Part of a small language model's weights: vocabulary 8192.
Each number is 200 + 20 x the weight over the matrix's rms, rounded and kept within 0 to 999. Layers, rows and columns count from 0.

# up: layer 4 MLP up, 576x192, rms 0.0659, rows 444-479, columns 0-95
# down: layer 4 MLP down (transposed), 576x192, rms 0.0447, rows 444-479, columns 0-95
up444,191,214,225,229,192,162,201,209,200,163,206,183,185,217,178,214,192,189,222,212,154,194,208,187,234,206,237,169,217,198,201,167,171,247,223,193,194,164,214,217,214,214,225,196,195,225,233,225,201,242,206,195,209,198,173,186,181,202,196,150,224,203,191,177,161,237,181,188,171,208,173,211,227,175,228,235,176,204,192,195,176,207,199,223,194,253,165,194,187,211,226,190,195,204,135,218
down444,209,210,199,215,187,168,188,197,232,173,221,173,180,260,186,202,161,215,164,195,163,207,198,211,197,208,212,211,186,202,199,193,213,166,187,231,207,187,214,229,221,171,200,205,187,179,208,234,214,221,217,176,196,195,161,166,204,170,178,233,158,183,227,236,174,214,178,197,212,212,159,188,221,152,189,204,202,201,204,133,227,191,189,169,209,213,226,253,196,214,216,209,249,182,224,159
up445,215,235,201,221,169,240,183,188,170,168,152,172,152,165,222,196,183,186,188,219,208,184,193,192,213,225,239,187,191,230,197,251,224,183,202,153,197,204,200,176,200,209,173,205,206,206,211,223,164,202,210,175,187,191,224,192,235,227,198,190,189,151,217,163,199,224,216,188,154,211,210,197,227,204,195,207,158,148,222,177,192,213,248,201,193,203,199,219,184,135,222,174,212,228,233,217
down445,174,156,133,181,194,191,247,144,214,173,209,191,209,196,232,187,172,165,171,256,188,206,173,230,186,226,214,196,228,203,189,215,174,248,201,200,152,152,243,200,220,187,268,220,201,230,171,223,221,229,218,192,220,188,202,237,155,164,207,206,194,172,203,235,228,212,170,226,204,206,161,220,202,189,194,179,212,244,175,184,194,195,180,186,188,223,197,197,248,198,159,248,235,218,219,189
up446,194,210,195,167,164,192,194,206,197,176,182,208,208,210,221,204,225,188,208,170,183,188,215,188,205,186,206,179,242,195,225,193,224,186,191,192,219,205,189,207,201,195,190,233,170,152,196,224,171,198,204,207,213,161,175,205,223,173,217,173,219,191,183,222,202,211,172,193,194,206,219,205,200,207,188,194,212,192,211,229,161,196,235,194,209,159,208,162,212,184,196,197,198,229,218,180
down446,195,189,181,181,220,191,196,185,182,206,212,185,202,212,185,211,227,217,211,244,190,177,177,221,205,196,227,200,205,192,200,195,205,211,211,193,180,183,173,208,226,217,205,205,192,203,217,191,189,175,207,215,190,178,240,215,207,196,180,208,199,203,189,214,180,190,185,191,215,168,196,170,186,207,219,220,207,212,182,169,223,172,185,202,156,216,181,199,175,214,193,207,194,186,191,206
up447,218,223,179,169,190,190,209,224,226,206,193,208,188,195,199,215,217,165,181,201,183,182,232,144,219,202,192,188,240,207,213,230,232,204,197,199,178,161,193,207,236,217,181,235,184,181,170,201,179,205,192,189,216,198,232,194,206,207,205,181,209,193,190,200,204,216,194,216,202,202,190,161,220,199,203,179,164,206,181,199,194,204,198,239,177,233,222,171,203,223,198,225,200,218,180,158
down447,169,181,155,192,240,190,208,179,159,180,198,207,191,207,195,240,237,208,188,174,170,203,206,217,191,191,167,232,192,194,211,194,218,238,218,207,174,210,200,200,196,202,213,229,206,186,194,203,189,213,236,200,224,219,202,203,244,208,186,232,202,207,182,201,206,204,157,182,195,212,236,192,169,199,208,216,187,167,209,191,229,177,211,244,200,182,235,215,185,178,187,202,192,205,175,184
up448,175,199,200,184,195,201,199,194,222,220,211,201,166,226,218,179,185,205,185,194,213,215,227,181,173,197,229,203,192,192,207,189,226,185,212,161,202,209,209,194,174,211,193,205,199,210,199,197,191,187,184,216,226,216,209,209,179,218,165,214,177,198,196,218,217,185,175,203,225,176,177,202,206,158,205,229,172,237,202,213,183,168,219,196,236,209,210,192,240,191,209,199,218,180,198,207
down448,222,177,186,212,203,213,217,203,203,188,201,200,206,182,190,183,213,228,177,213,193,179,184,219,164,163,228,184,198,237,203,211,226,221,183,216,214,208,205,198,172,196,178,193,177,202,201,207,188,176,220,183,217,205,216,203,200,177,215,190,194,193,182,185,169,224,191,211,247,181,224,206,197,206,192,202,214,193,181,186,190,206,205,198,210,238,209,176,187,245,170,221,202,207,218,221
up449,177,247,221,235,188,224,247,189,223,186,191,179,209,176,195,178,181,146,194,219,215,234,211,220,167,205,159,202,204,217,203,206,219,202,220,176,173,206,183,213,154,203,227,209,181,157,188,197,188,203,174,179,197,186,211,203,189,207,216,213,226,188,199,184,207,223,169,200,180,214,189,235,190,198,208,191,220,173,223,204,157,191,178,222,210,177,191,210,197,199,180,207,199,179,220,197
down449,199,187,212,237,216,211,155,198,199,204,217,192,207,221,206,230,168,245,239,180,176,181,199,207,207,192,226,235,225,196,191,161,185,176,174,191,212,189,217,229,224,212,208,177,187,204,176,200,162,199,192,226,191,199,185,231,208,176,183,203,167,198,175,190,200,161,185,196,229,210,153,210,168,202,171,213,205,185,206,171,164,200,187,218,221,246,211,162,206,218,198,185,194,197,184,225
up450,180,219,178,197,197,186,223,212,210,191,209,207,192,196,213,198,190,163,194,191,193,208,210,209,191,212,194,211,210,203,191,222,193,205,223,174,218,197,196,210,236,201,206,210,190,199,214,209,195,215,235,173,236,194,152,176,184,198,195,205,198,213,199,181,200,201,186,214,197,209,210,219,205,199,184,189,219,190,220,194,192,206,180,174,215,177,190,178,180,205,212,168,198,188,182,209
down450,219,224,174,178,196,196,179,232,214,173,207,257,199,199,184,181,183,195,191,171,205,225,214,211,192,176,202,195,214,210,190,206,214,174,183,243,196,177,222,188,202,183,188,149,206,206,171,178,233,219,228,184,206,209,195,187,162,162,250,162,193,195,207,225,168,180,212,229,207,175,216,192,215,195,206,179,212,175,195,199,186,186,177,189,199,211,212,186,189,204,215,230,197,173,181,198
up451,148,245,210,183,180,171,174,183,204,213,209,214,166,183,211,194,184,171,230,194,190,258,203,174,191,184,177,208,231,167,251,211,179,168,215,194,172,192,190,208,217,145,193,222,230,212,204,222,175,215,203,216,193,195,176,196,205,188,251,177,143,199,189,207,197,208,193,171,201,217,166,203,207,188,218,211,207,179,195,181,223,228,174,187,223,240,226,192,175,180,206,198,223,200,197,169
down451,209,199,248,187,191,190,220,219,182,231,233,182,212,222,223,161,212,206,207,197,200,249,198,204,202,196,186,236,198,183,197,220,193,187,194,192,188,209,208,223,190,208,183,202,160,194,228,198,209,210,202,191,179,211,200,227,216,222,185,163,196,231,219,174,172,210,184,230,200,216,218,213,196,191,198,210,231,196,193,207,238,166,146,198,183,216,169,235,160,229,209,224,188,201,184,179
up452,227,199,191,241,213,188,215,199,221,207,189,214,216,184,226,205,188,193,208,196,207,205,190,183,187,156,192,186,196,186,235,198,198,207,200,163,213,180,207,259,216,199,181,234,193,242,187,227,189,201,225,211,220,192,198,200,188,223,175,204,204,189,193,210,206,173,187,215,218,183,233,172,179,157,215,199,160,188,198,201,196,255,218,201,234,199,215,230,212,192,223,184,204,198,200,164
down452,211,189,197,187,198,227,198,216,202,198,185,197,215,227,218,199,196,231,227,174,207,220,217,213,216,197,188,210,219,195,196,169,207,197,178,172,207,168,185,184,211,208,196,189,208,198,193,211,186,203,184,188,232,191,212,213,198,226,201,186,213,208,215,223,203,222,226,155,221,179,180,213,181,223,226,178,190,199,214,185,194,217,192,202,184,234,188,219,198,183,231,224,220,208,171,214
up453,193,224,198,189,173,239,195,211,226,206,204,195,221,221,195,196,224,170,205,192,214,185,213,166,197,178,185,179,240,174,198,207,155,207,230,197,224,217,171,214,193,218,173,218,186,227,221,223,184,202,221,156,230,172,223,213,169,170,232,226,229,192,218,185,218,191,227,204,189,142,229,184,223,168,209,213,196,213,206,187,195,181,180,262,192,196,214,162,222,222,211,148,194,219,200,169
down453,187,183,245,200,180,195,241,169,179,236,201,187,204,248,193,229,166,192,188,194,217,200,211,204,261,208,187,219,249,172,176,225,205,209,189,193,189,221,196,223,234,211,202,192,208,224,200,191,194,162,195,181,173,222,153,177,150,154,239,213,209,221,231,166,210,198,187,189,207,220,191,200,215,177,197,220,168,217,245,190,226,227,203,178,186,226,205,249,179,237,169,192,195,209,171,179
up454,239,244,249,181,209,240,218,205,163,199,236,204,199,200,188,195,201,176,188,181,176,211,177,168,172,190,196,206,213,186,230,186,199,191,201,148,162,198,232,211,163,184,234,208,243,203,177,242,163,179,160,190,212,176,231,201,186,181,199,219,203,214,189,188,183,249,199,203,210,187,186,202,241,203,164,198,189,200,215,228,178,193,174,254,190,178,184,171,204,196,209,203,189,202,219,210
down454,211,192,224,212,203,171,194,176,214,210,211,160,192,199,219,209,155,221,198,200,217,173,212,203,235,221,203,193,191,171,214,235,206,183,169,184,176,219,216,198,179,191,203,211,200,201,182,171,184,200,203,216,196,222,191,175,187,214,181,207,196,203,216,180,178,204,194,181,215,208,226,216,230,222,192,198,212,185,224,179,195,209,164,206,186,196,196,184,222,199,176,216,233,188,188,217
up455,197,223,201,198,193,191,209,217,185,186,193,193,170,187,214,236,216,190,178,213,180,179,176,177,218,213,201,204,217,198,194,185,207,205,200,200,159,170,147,191,208,219,212,201,203,221,184,173,211,225,194,227,170,196,201,192,193,214,198,216,209,208,193,194,210,212,154,201,229,245,184,210,192,177,196,193,200,212,193,227,206,214,180,184,209,176,183,168,193,189,182,182,167,242,186,209
down455,172,190,218,177,190,191,209,203,216,221,198,231,200,192,229,210,193,178,202,196,209,220,218,212,206,193,219,211,187,234,205,226,219,224,206,210,186,201,225,204,220,204,200,216,226,220,160,193,213,193,190,211,202,199,185,194,188,195,183,226,218,192,202,206,201,198,219,216,166,230,199,196,219,213,191,187,190,224,227,165,206,188,213,222,197,186,188,226,207,179,198,160,211,202,216,207
up456,218,235,204,232,182,177,222,209,226,226,199,221,193,230,217,210,208,188,193,160,198,235,214,204,188,189,188,196,194,176,185,225,218,165,183,218,192,169,210,205,196,192,192,219,222,192,182,169,185,192,182,211,177,210,234,218,177,234,202,182,231,186,198,196,202,175,193,211,188,195,194,186,184,197,228,164,211,188,175,209,211,226,212,192,209,191,205,153,185,195,215,199,154,206,196,197
down456,199,206,200,228,217,191,199,218,214,207,227,189,212,210,194,191,210,209,213,187,191,210,189,187,216,250,196,173,180,203,198,182,204,218,191,189,231,176,229,179,242,196,169,190,202,202,216,208,196,170,227,201,229,189,207,196,224,176,181,193,218,206,190,207,209,196,217,194,214,228,207,213,206,201,184,237,233,208,191,205,220,124,217,194,205,169,228,180,224,172,187,211,204,199,227,208
up457,198,238,207,197,154,198,200,197,199,206,193,197,187,175,226,232,196,206,193,184,165,210,212,186,206,197,198,177,203,201,223,221,217,211,211,192,203,195,189,216,217,211,205,191,204,209,205,202,210,189,203,178,189,205,195,206,186,208,204,191,202,195,191,165,219,167,193,192,234,196,227,218,237,208,214,237,210,192,197,200,202,195,200,167,223,184,194,159,211,201,202,180,196,187,204,171
down457,213,219,226,176,202,200,188,227,183,191,187,190,202,228,182,224,205,250,176,232,210,176,194,259,188,199,220,204,183,198,187,177,202,194,183,221,140,200,228,182,184,183,184,191,175,204,213,202,211,191,208,219,156,203,175,207,193,198,206,177,213,195,206,194,185,190,189,163,222,193,194,194,177,224,222,172,198,210,204,212,179,181,188,212,206,201,211,165,180,190,226,247,199,217,185,226
up458,223,213,221,206,185,219,179,192,200,206,171,201,215,208,190,203,179,168,205,197,211,211,205,210,220,157,185,214,216,179,186,223,211,185,198,193,200,188,205,167,174,220,214,236,201,204,196,192,188,227,194,224,192,203,181,175,196,192,186,191,212,159,191,221,189,221,167,182,197,206,185,186,177,211,194,215,218,180,191,191,198,243,210,236,211,202,205,189,186,225,173,194,229,216,207,190
down458,213,188,217,196,191,187,211,216,161,230,184,209,204,221,183,195,199,199,215,202,191,217,183,199,186,178,201,229,161,200,179,223,211,206,144,201,216,214,195,209,202,204,201,174,187,200,219,195,239,212,192,196,191,221,215,206,207,189,178,225,195,184,239,196,198,191,183,168,164,180,190,202,185,219,188,189,225,201,220,213,244,198,224,193,193,197,193,182,180,207,184,181,192,227,214,185
up459,189,191,213,238,192,207,198,215,198,209,175,247,196,190,224,215,207,190,229,223,198,216,203,206,176,241,193,212,188,200,196,224,227,194,219,189,218,196,175,207,212,166,189,153,189,213,194,204,161,225,209,237,207,195,191,176,204,192,192,211,166,187,155,221,190,171,186,220,204,212,220,193,201,208,174,208,165,196,208,207,172,231,166,211,249,214,201,198,200,184,191,204,215,187,209,187
down459,177,222,204,219,196,202,220,238,189,164,173,197,207,217,192,207,194,182,218,186,233,173,207,194,202,199,167,174,191,205,191,190,212,216,260,196,243,181,212,205,186,199,218,208,186,210,188,203,202,184,200,205,222,214,206,200,165,183,179,198,211,188,223,178,170,205,225,201,219,195,200,195,200,217,206,226,221,217,197,214,225,171,209,176,175,154,182,218,193,194,174,187,212,244,235,176
up460,196,202,211,182,167,172,195,196,197,201,180,193,215,199,218,214,194,186,211,200,215,169,180,175,236,227,213,194,154,209,221,223,216,210,186,203,200,187,174,200,221,230,234,186,221,186,216,188,224,199,209,211,207,229,205,181,185,202,215,187,206,209,213,208,179,221,210,225,192,190,198,178,212,194,204,196,197,228,178,170,215,205,242,192,203,193,201,201,183,221,184,193,205,176,187,185
down460,169,223,172,194,206,215,190,204,193,190,215,192,180,207,211,176,223,224,196,214,187,212,228,202,155,205,171,205,208,212,205,208,193,173,224,189,220,204,202,220,211,200,174,216,202,197,206,201,212,180,170,187,207,191,198,207,194,219,205,231,191,176,193,175,201,173,187,166,227,190,218,246,164,220,189,207,199,171,250,191,207,186,174,183,199,226,220,235,228,180,212,192,199,230,200,178
up461,222,204,213,199,209,198,225,229,204,245,204,199,171,195,233,202,209,173,190,213,186,202,212,184,209,191,161,174,198,210,194,203,218,217,178,199,194,190,212,187,202,208,202,200,195,163,185,218,180,207,222,220,204,225,195,185,172,223,220,189,205,204,185,204,183,203,196,195,205,172,198,222,209,187,192,200,206,220,193,192,192,192,203,168,249,194,180,207,164,185,198,201,196,185,185,244
down461,201,219,175,209,203,176,213,196,234,187,214,205,206,232,172,203,207,224,200,198,207,214,176,188,195,218,212,187,172,196,201,164,192,228,173,195,218,211,211,204,206,180,202,205,211,242,167,184,201,180,216,195,178,189,175,207,217,227,180,202,179,230,194,171,198,172,227,213,223,204,193,167,164,206,182,192,182,225,214,207,212,225,205,189,218,172,211,190,199,220,212,208,199,211,206,204
up462,214,185,183,226,225,216,195,198,181,177,174,171,215,191,170,221,209,186,217,196,182,195,208,210,172,179,206,219,209,174,206,233,189,229,214,190,190,182,177,219,235,233,218,213,184,180,173,179,183,226,176,169,200,180,190,165,214,217,210,167,210,208,213,163,202,198,187,209,167,207,209,205,206,212,203,182,216,187,205,198,180,225,188,198,199,213,191,173,187,218,200,221,199,202,193,186
down462,208,190,200,224,219,188,176,238,213,196,184,196,193,190,202,187,209,197,190,185,189,225,205,166,172,176,208,212,223,197,212,220,231,212,191,225,205,201,160,205,200,211,187,191,195,200,187,187,191,211,192,167,176,198,206,182,184,174,231,194,185,216,228,191,183,222,197,216,156,163,220,184,233,170,179,187,206,181,177,215,192,218,220,202,209,210,245,186,226,210,198,205,183,197,192,188
up463,234,158,196,208,189,210,203,200,181,211,201,202,217,196,182,210,161,184,204,157,158,220,224,192,181,229,182,192,180,175,219,229,173,213,221,217,175,211,194,177,203,220,226,203,234,199,190,225,190,209,236,195,181,163,222,139,179,227,200,172,194,206,219,198,230,192,224,191,210,215,165,214,208,203,232,199,167,239,162,227,224,248,217,193,185,233,181,188,244,138,185,171,226,211,183,214
down463,196,196,231,191,217,193,182,175,188,219,195,211,193,224,254,190,197,221,170,209,201,191,202,199,155,231,192,209,243,220,197,216,202,200,176,171,185,209,232,169,201,172,213,215,232,193,196,196,244,194,159,206,216,184,213,183,208,228,214,177,194,196,209,205,222,191,218,206,226,206,191,249,188,195,189,191,204,181,201,230,195,217,193,179,230,196,175,212,200,206,213,203,173,218,252,242
up464,212,208,210,205,193,238,226,227,199,198,215,216,201,216,209,224,191,181,220,178,198,205,188,177,181,200,198,216,183,177,201,201,218,228,210,202,172,235,196,180,192,180,196,203,202,172,213,189,187,179,202,173,170,169,201,161,176,199,244,201,225,209,185,196,276,216,174,204,192,200,186,187,224,175,226,229,237,248,221,222,200,192,158,240,218,193,174,190,259,177,209,200,157,157,191,221
down464,204,225,214,193,147,208,217,231,215,217,226,201,188,199,239,216,235,193,186,215,201,216,206,226,191,201,185,183,167,219,204,184,197,175,197,233,226,235,187,190,184,227,215,184,171,219,200,218,159,197,228,211,178,190,231,175,221,232,211,157,194,178,181,152,239,200,202,207,225,211,159,219,191,219,204,184,192,166,210,213,215,191,190,205,207,197,214,215,183,207,188,196,174,181,222,204
up465,213,183,196,201,191,187,163,217,237,202,179,204,204,224,180,208,180,176,236,172,209,237,173,204,182,227,189,187,214,215,232,198,190,148,231,165,159,233,204,223,204,184,223,170,170,209,215,215,174,207,200,195,206,209,186,238,218,227,194,225,177,202,201,198,176,188,185,202,195,202,230,203,211,159,200,272,191,179,183,217,195,216,178,167,191,209,196,182,204,198,213,223,204,209,188,231
down465,240,213,210,201,139,190,221,225,218,188,224,175,200,210,162,202,235,206,189,205,203,205,205,209,163,220,160,223,163,215,152,177,204,183,206,226,208,256,213,179,189,179,197,183,223,191,195,184,223,199,161,208,173,209,183,175,201,215,187,195,198,202,224,170,185,200,173,199,209,199,244,230,212,211,252,145,166,216,222,174,203,191,202,187,144,176,221,191,233,182,181,176,186,204,199,185
up466,176,186,275,212,214,224,185,219,187,209,206,202,179,183,228,183,164,191,211,209,191,239,188,181,200,235,210,159,194,182,197,181,189,205,184,161,193,180,205,193,204,171,183,198,163,214,171,202,157,201,220,217,217,177,179,191,185,208,168,211,203,219,210,177,207,202,186,217,196,193,209,208,234,192,205,244,233,196,228,208,191,221,156,188,183,221,168,193,203,221,166,202,200,216,185,175
down466,242,180,167,208,232,192,199,204,177,195,193,197,195,190,182,205,223,188,198,198,207,196,193,176,194,219,162,190,218,215,195,231,203,179,152,185,192,186,154,168,219,193,225,207,203,209,217,196,208,199,210,200,187,197,196,205,185,198,182,170,250,222,234,205,248,198,185,192,203,219,187,223,195,197,222,210,184,174,233,179,276,199,206,173,193,171,188,173,209,232,193,218,188,205,266,187
up467,237,185,210,189,182,238,163,222,173,199,195,193,186,214,174,188,165,215,217,190,193,198,181,215,210,247,202,213,191,175,205,206,197,174,210,184,213,210,200,200,226,217,213,222,206,201,193,198,198,208,209,216,220,194,193,191,188,214,190,205,210,199,206,195,184,206,200,225,174,189,189,214,198,191,197,187,183,210,194,177,192,206,215,242,221,220,182,180,185,217,212,184,213,233,178,170
down467,214,191,179,194,198,198,190,203,203,173,205,224,166,200,182,176,191,219,205,201,198,200,194,212,189,220,198,193,206,224,187,181,196,174,213,221,188,205,225,202,173,194,174,195,209,209,192,180,224,192,187,202,202,199,192,175,172,232,208,217,200,177,206,203,184,187,221,203,198,190,214,218,187,226,187,175,221,162,205,218,233,239,193,216,194,223,233,187,193,221,241,202,186,175,238,209
up468,182,180,181,189,234,255,242,219,217,231,177,195,174,206,210,202,162,231,181,190,191,190,224,183,194,200,222,166,208,213,198,212,214,207,221,153,199,191,203,238,209,206,164,216,162,213,200,207,158,184,226,178,213,174,230,215,164,190,232,200,175,205,211,153,236,197,184,245,200,183,183,172,222,203,217,216,189,218,203,191,195,174,196,221,219,168,142,182,162,190,213,176,172,214,181,187
down468,218,233,178,179,154,208,196,211,193,208,196,205,192,193,227,211,194,215,165,183,227,196,181,205,176,196,214,247,218,220,191,206,210,163,171,183,191,199,136,220,214,207,176,207,159,195,206,234,212,209,179,185,202,198,229,197,235,208,236,201,203,200,207,223,195,183,203,203,245,155,213,215,215,198,198,185,217,164,204,208,236,220,161,193,228,244,221,217,178,182,198,178,193,232,193,197
up469,216,178,196,214,200,211,197,176,196,213,220,179,199,218,203,189,221,196,205,183,187,199,194,158,182,210,203,183,189,199,193,214,220,208,188,199,164,218,184,186,199,198,213,209,211,231,202,187,194,194,188,218,179,200,195,207,205,199,168,206,223,170,188,211,203,219,224,189,190,210,221,203,228,237,213,203,223,244,186,187,194,215,216,207,209,185,207,206,212,170,189,211,196,198,199,188
down469,198,191,189,224,176,207,234,203,179,229,202,224,213,190,169,226,196,232,209,202,178,204,193,174,198,152,190,218,196,211,154,179,216,192,185,222,194,220,208,202,148,192,182,198,147,177,217,188,196,206,169,197,177,167,219,199,205,201,227,200,210,195,203,242,204,187,198,211,207,218,179,187,168,210,192,219,224,187,196,210,229,195,210,191,183,188,198,215,227,193,201,252,186,183,180,161
up470,217,181,248,246,177,158,207,184,217,209,217,232,175,214,229,187,200,156,211,203,237,226,205,169,213,192,215,180,220,172,215,223,185,206,196,164,191,212,175,211,178,202,176,199,201,235,245,207,174,172,193,162,214,148,184,195,196,178,222,187,195,225,181,184,231,211,221,192,175,159,168,210,223,207,249,190,199,210,194,207,155,199,156,247,223,238,155,166,190,198,197,204,196,198,201,219
down470,221,219,188,214,208,192,215,200,214,228,235,183,165,166,222,188,170,190,224,212,232,186,179,198,194,168,212,184,199,194,180,216,188,227,153,192,160,211,170,224,177,206,193,215,190,164,217,194,217,193,208,143,206,241,189,203,212,189,219,185,173,199,211,163,192,238,181,219,223,185,200,217,215,143,236,186,196,205,199,191,181,197,151,188,192,196,219,220,180,192,207,207,202,213,218,192
up471,197,184,167,182,215,190,223,147,217,226,196,230,223,223,196,190,200,172,202,206,150,247,221,180,184,265,241,185,213,227,225,176,197,190,208,172,185,210,204,159,199,209,180,168,254,238,207,212,170,211,201,201,209,168,202,199,166,184,196,203,213,214,185,214,168,180,201,195,181,163,202,184,198,217,206,190,191,234,203,193,215,210,181,179,236,212,218,194,213,187,197,180,191,226,189,199
down471,184,204,238,193,189,196,190,244,224,213,190,205,205,195,220,213,173,175,189,168,250,208,199,164,284,176,160,196,172,221,180,196,194,171,206,198,187,228,177,209,188,220,192,219,169,192,171,206,217,183,182,150,161,181,208,216,205,204,164,187,229,183,157,188,208,215,230,204,207,211,184,219,190,185,211,240,205,177,217,176,199,187,191,191,208,183,187,197,216,189,145,150,156,235,213,201
up472,195,219,210,225,196,200,200,215,209,191,177,206,181,198,196,231,226,195,163,206,217,166,198,185,204,228,201,195,222,169,232,157,199,193,203,198,184,216,182,220,217,192,196,186,191,186,202,191,201,202,211,201,211,201,212,207,190,172,192,191,184,243,203,180,193,185,187,166,164,196,204,191,179,161,168,216,165,210,169,184,169,175,200,225,211,236,169,227,216,178,216,196,230,220,211,204
down472,184,184,210,170,185,194,188,188,196,227,190,200,223,198,205,225,261,219,188,190,183,186,215,230,207,186,218,246,190,229,181,215,215,199,183,205,196,217,228,197,184,156,195,180,200,185,209,228,207,239,202,200,203,200,184,184,177,201,190,207,189,188,194,197,211,201,217,210,191,201,212,219,224,169,211,183,244,213,204,195,222,194,200,183,218,169,208,202,192,191,195,225,188,186,183,217
up473,207,202,200,202,208,206,199,222,196,243,208,136,202,190,215,233,188,187,205,188,191,183,238,209,190,216,213,194,213,190,192,188,201,185,220,194,195,167,175,226,158,221,185,213,191,217,211,229,183,202,212,178,204,190,227,200,211,222,189,198,210,190,202,209,198,216,226,175,184,202,207,215,191,193,228,221,214,179,245,164,187,217,232,209,228,181,195,176,194,183,193,203,187,222,197,211
down473,199,223,200,195,239,199,215,215,207,182,187,245,224,204,157,180,186,229,223,228,197,212,188,193,232,184,215,203,192,193,192,167,208,217,174,189,206,226,235,226,197,188,185,208,201,178,220,192,207,179,210,207,215,233,203,187,204,206,212,199,234,191,204,225,175,215,188,228,219,186,195,216,180,204,220,187,210,165,191,206,172,227,176,220,182,205,209,174,217,220,218,204,167,159,186,186
up474,226,192,198,233,197,220,199,233,191,224,186,220,258,172,223,199,172,185,187,227,173,253,175,210,193,180,222,222,214,199,189,214,219,192,220,214,183,196,202,214,197,203,199,215,223,189,182,217,193,219,222,203,200,219,226,223,200,199,189,184,191,181,223,210,232,219,216,228,173,206,199,181,212,185,200,185,188,209,185,164,216,228,200,225,182,197,214,165,190,205,153,176,187,229,187,192
down474,203,207,194,197,189,230,218,215,220,184,201,216,183,187,221,188,227,174,189,170,200,178,233,216,210,204,213,211,229,234,161,217,206,175,147,205,216,210,205,218,188,222,181,197,171,227,182,216,164,208,219,192,196,183,198,197,215,200,187,181,198,203,196,190,202,205,195,196,180,208,226,209,188,216,211,212,187,185,173,194,222,188,157,226,163,212,228,221,197,227,204,169,200,196,246,216
up475,222,207,202,207,212,187,237,186,205,190,202,190,210,190,219,228,209,174,187,226,223,200,185,163,220,196,228,186,207,192,184,260,214,180,194,230,216,220,175,190,181,220,217,209,209,212,195,229,187,184,175,192,166,183,193,202,195,212,268,175,200,199,188,215,211,211,210,194,216,184,191,149,220,193,192,192,195,197,208,235,199,232,203,193,205,237,196,185,210,203,243,192,187,192,182,218
down475,188,194,210,214,184,206,177,174,178,211,212,193,221,209,227,206,205,225,200,203,182,216,186,188,220,209,165,204,204,207,199,208,236,210,192,191,249,198,200,201,212,208,201,188,188,180,185,186,204,206,168,215,178,178,216,193,166,209,210,216,184,232,197,201,219,175,193,226,205,198,206,200,173,222,211,212,192,201,250,174,133,179,196,223,196,227,213,202,228,233,213,200,193,153,217,201
up476,164,220,189,234,154,211,200,209,203,223,188,224,212,221,231,195,188,215,201,218,214,215,244,169,149,234,220,180,226,182,218,183,232,186,242,177,197,194,196,197,194,195,154,190,211,185,210,212,185,166,228,190,220,174,198,223,202,217,159,183,196,185,212,192,241,188,204,164,184,215,193,170,201,183,221,193,203,206,178,173,215,206,211,215,221,206,226,181,283,215,226,164,190,198,162,182
down476,222,152,234,203,202,234,188,226,194,178,186,210,216,208,228,208,155,168,157,244,197,238,170,200,219,207,213,150,190,220,212,251,233,203,202,164,230,205,156,225,171,204,198,192,185,172,208,221,163,251,184,215,178,201,207,183,191,180,180,200,180,219,223,218,193,247,205,192,178,188,162,189,183,207,166,202,166,226,225,222,232,171,248,201,177,207,133,234,198,198,184,195,158,188,165,245
up477,211,191,209,220,210,226,218,180,207,191,197,201,204,215,223,210,194,206,177,180,209,197,201,181,225,188,191,164,240,215,202,206,222,204,218,192,207,200,207,245,228,224,209,212,206,197,188,212,195,180,227,209,186,163,177,187,202,214,185,218,160,184,189,200,184,236,197,208,192,203,181,181,185,199,207,185,207,200,204,196,179,249,193,207,253,193,206,185,225,205,188,195,210,189,170,172
down477,181,204,186,198,230,207,219,197,217,190,220,199,153,163,204,196,178,218,182,195,211,204,187,185,191,193,198,201,194,216,173,197,210,197,180,241,224,194,209,199,184,198,186,180,191,193,170,199,190,217,219,212,226,176,198,224,157,186,203,204,193,194,216,180,194,211,192,192,211,174,191,196,191,194,155,193,182,197,202,170,190,157,188,192,183,212,178,235,186,187,205,213,198,208,192,220
up478,216,220,201,236,199,223,192,190,227,185,156,177,190,189,189,188,165,198,164,149,172,204,229,170,180,211,182,179,200,221,214,184,227,161,223,194,187,205,236,229,197,206,168,223,215,208,231,194,190,230,176,211,200,223,175,218,208,175,200,224,173,210,220,208,207,203,184,209,233,194,199,179,184,174,195,195,198,196,211,179,202,196,172,256,209,196,198,231,179,207,183,160,243,184,195,207
down478,187,172,200,200,229,210,190,205,191,234,197,214,250,207,234,216,216,200,226,168,163,235,211,160,217,189,204,217,187,200,212,201,201,227,185,201,231,192,154,194,229,212,180,155,179,205,233,216,183,174,208,240,169,222,229,189,187,183,224,195,252,222,164,193,196,169,191,228,226,210,214,209,218,189,218,205,189,219,208,242,199,184,201,197,194,211,201,178,189,189,124,230,162,211,140,231
up479,194,209,174,204,223,198,197,190,237,212,203,204,183,212,216,217,191,173,206,243,204,205,216,198,199,228,203,181,184,219,198,202,226,183,207,226,164,187,216,183,231,218,204,187,226,180,214,198,194,205,195,181,196,189,186,226,213,200,225,182,180,183,210,198,223,182,189,183,180,217,181,231,210,196,209,209,186,228,223,213,199,220,213,179,191,201,214,191,210,202,179,203,160,191,173,194
down479,174,196,133,183,180,217,186,173,194,216,208,154,212,211,214,208,187,198,181,180,185,209,207,198,221,209,204,218,211,209,169,217,200,242,186,187,217,194,201,222,182,190,204,193,191,202,174,186,178,205,206,213,192,177,215,215,193,198,190,216,212,216,203,173,198,201,190,213,196,219,191,191,213,190,190,168,199,208,186,199,209,224,206,220,194,192,242,251,205,224,189,209,216,204,212,184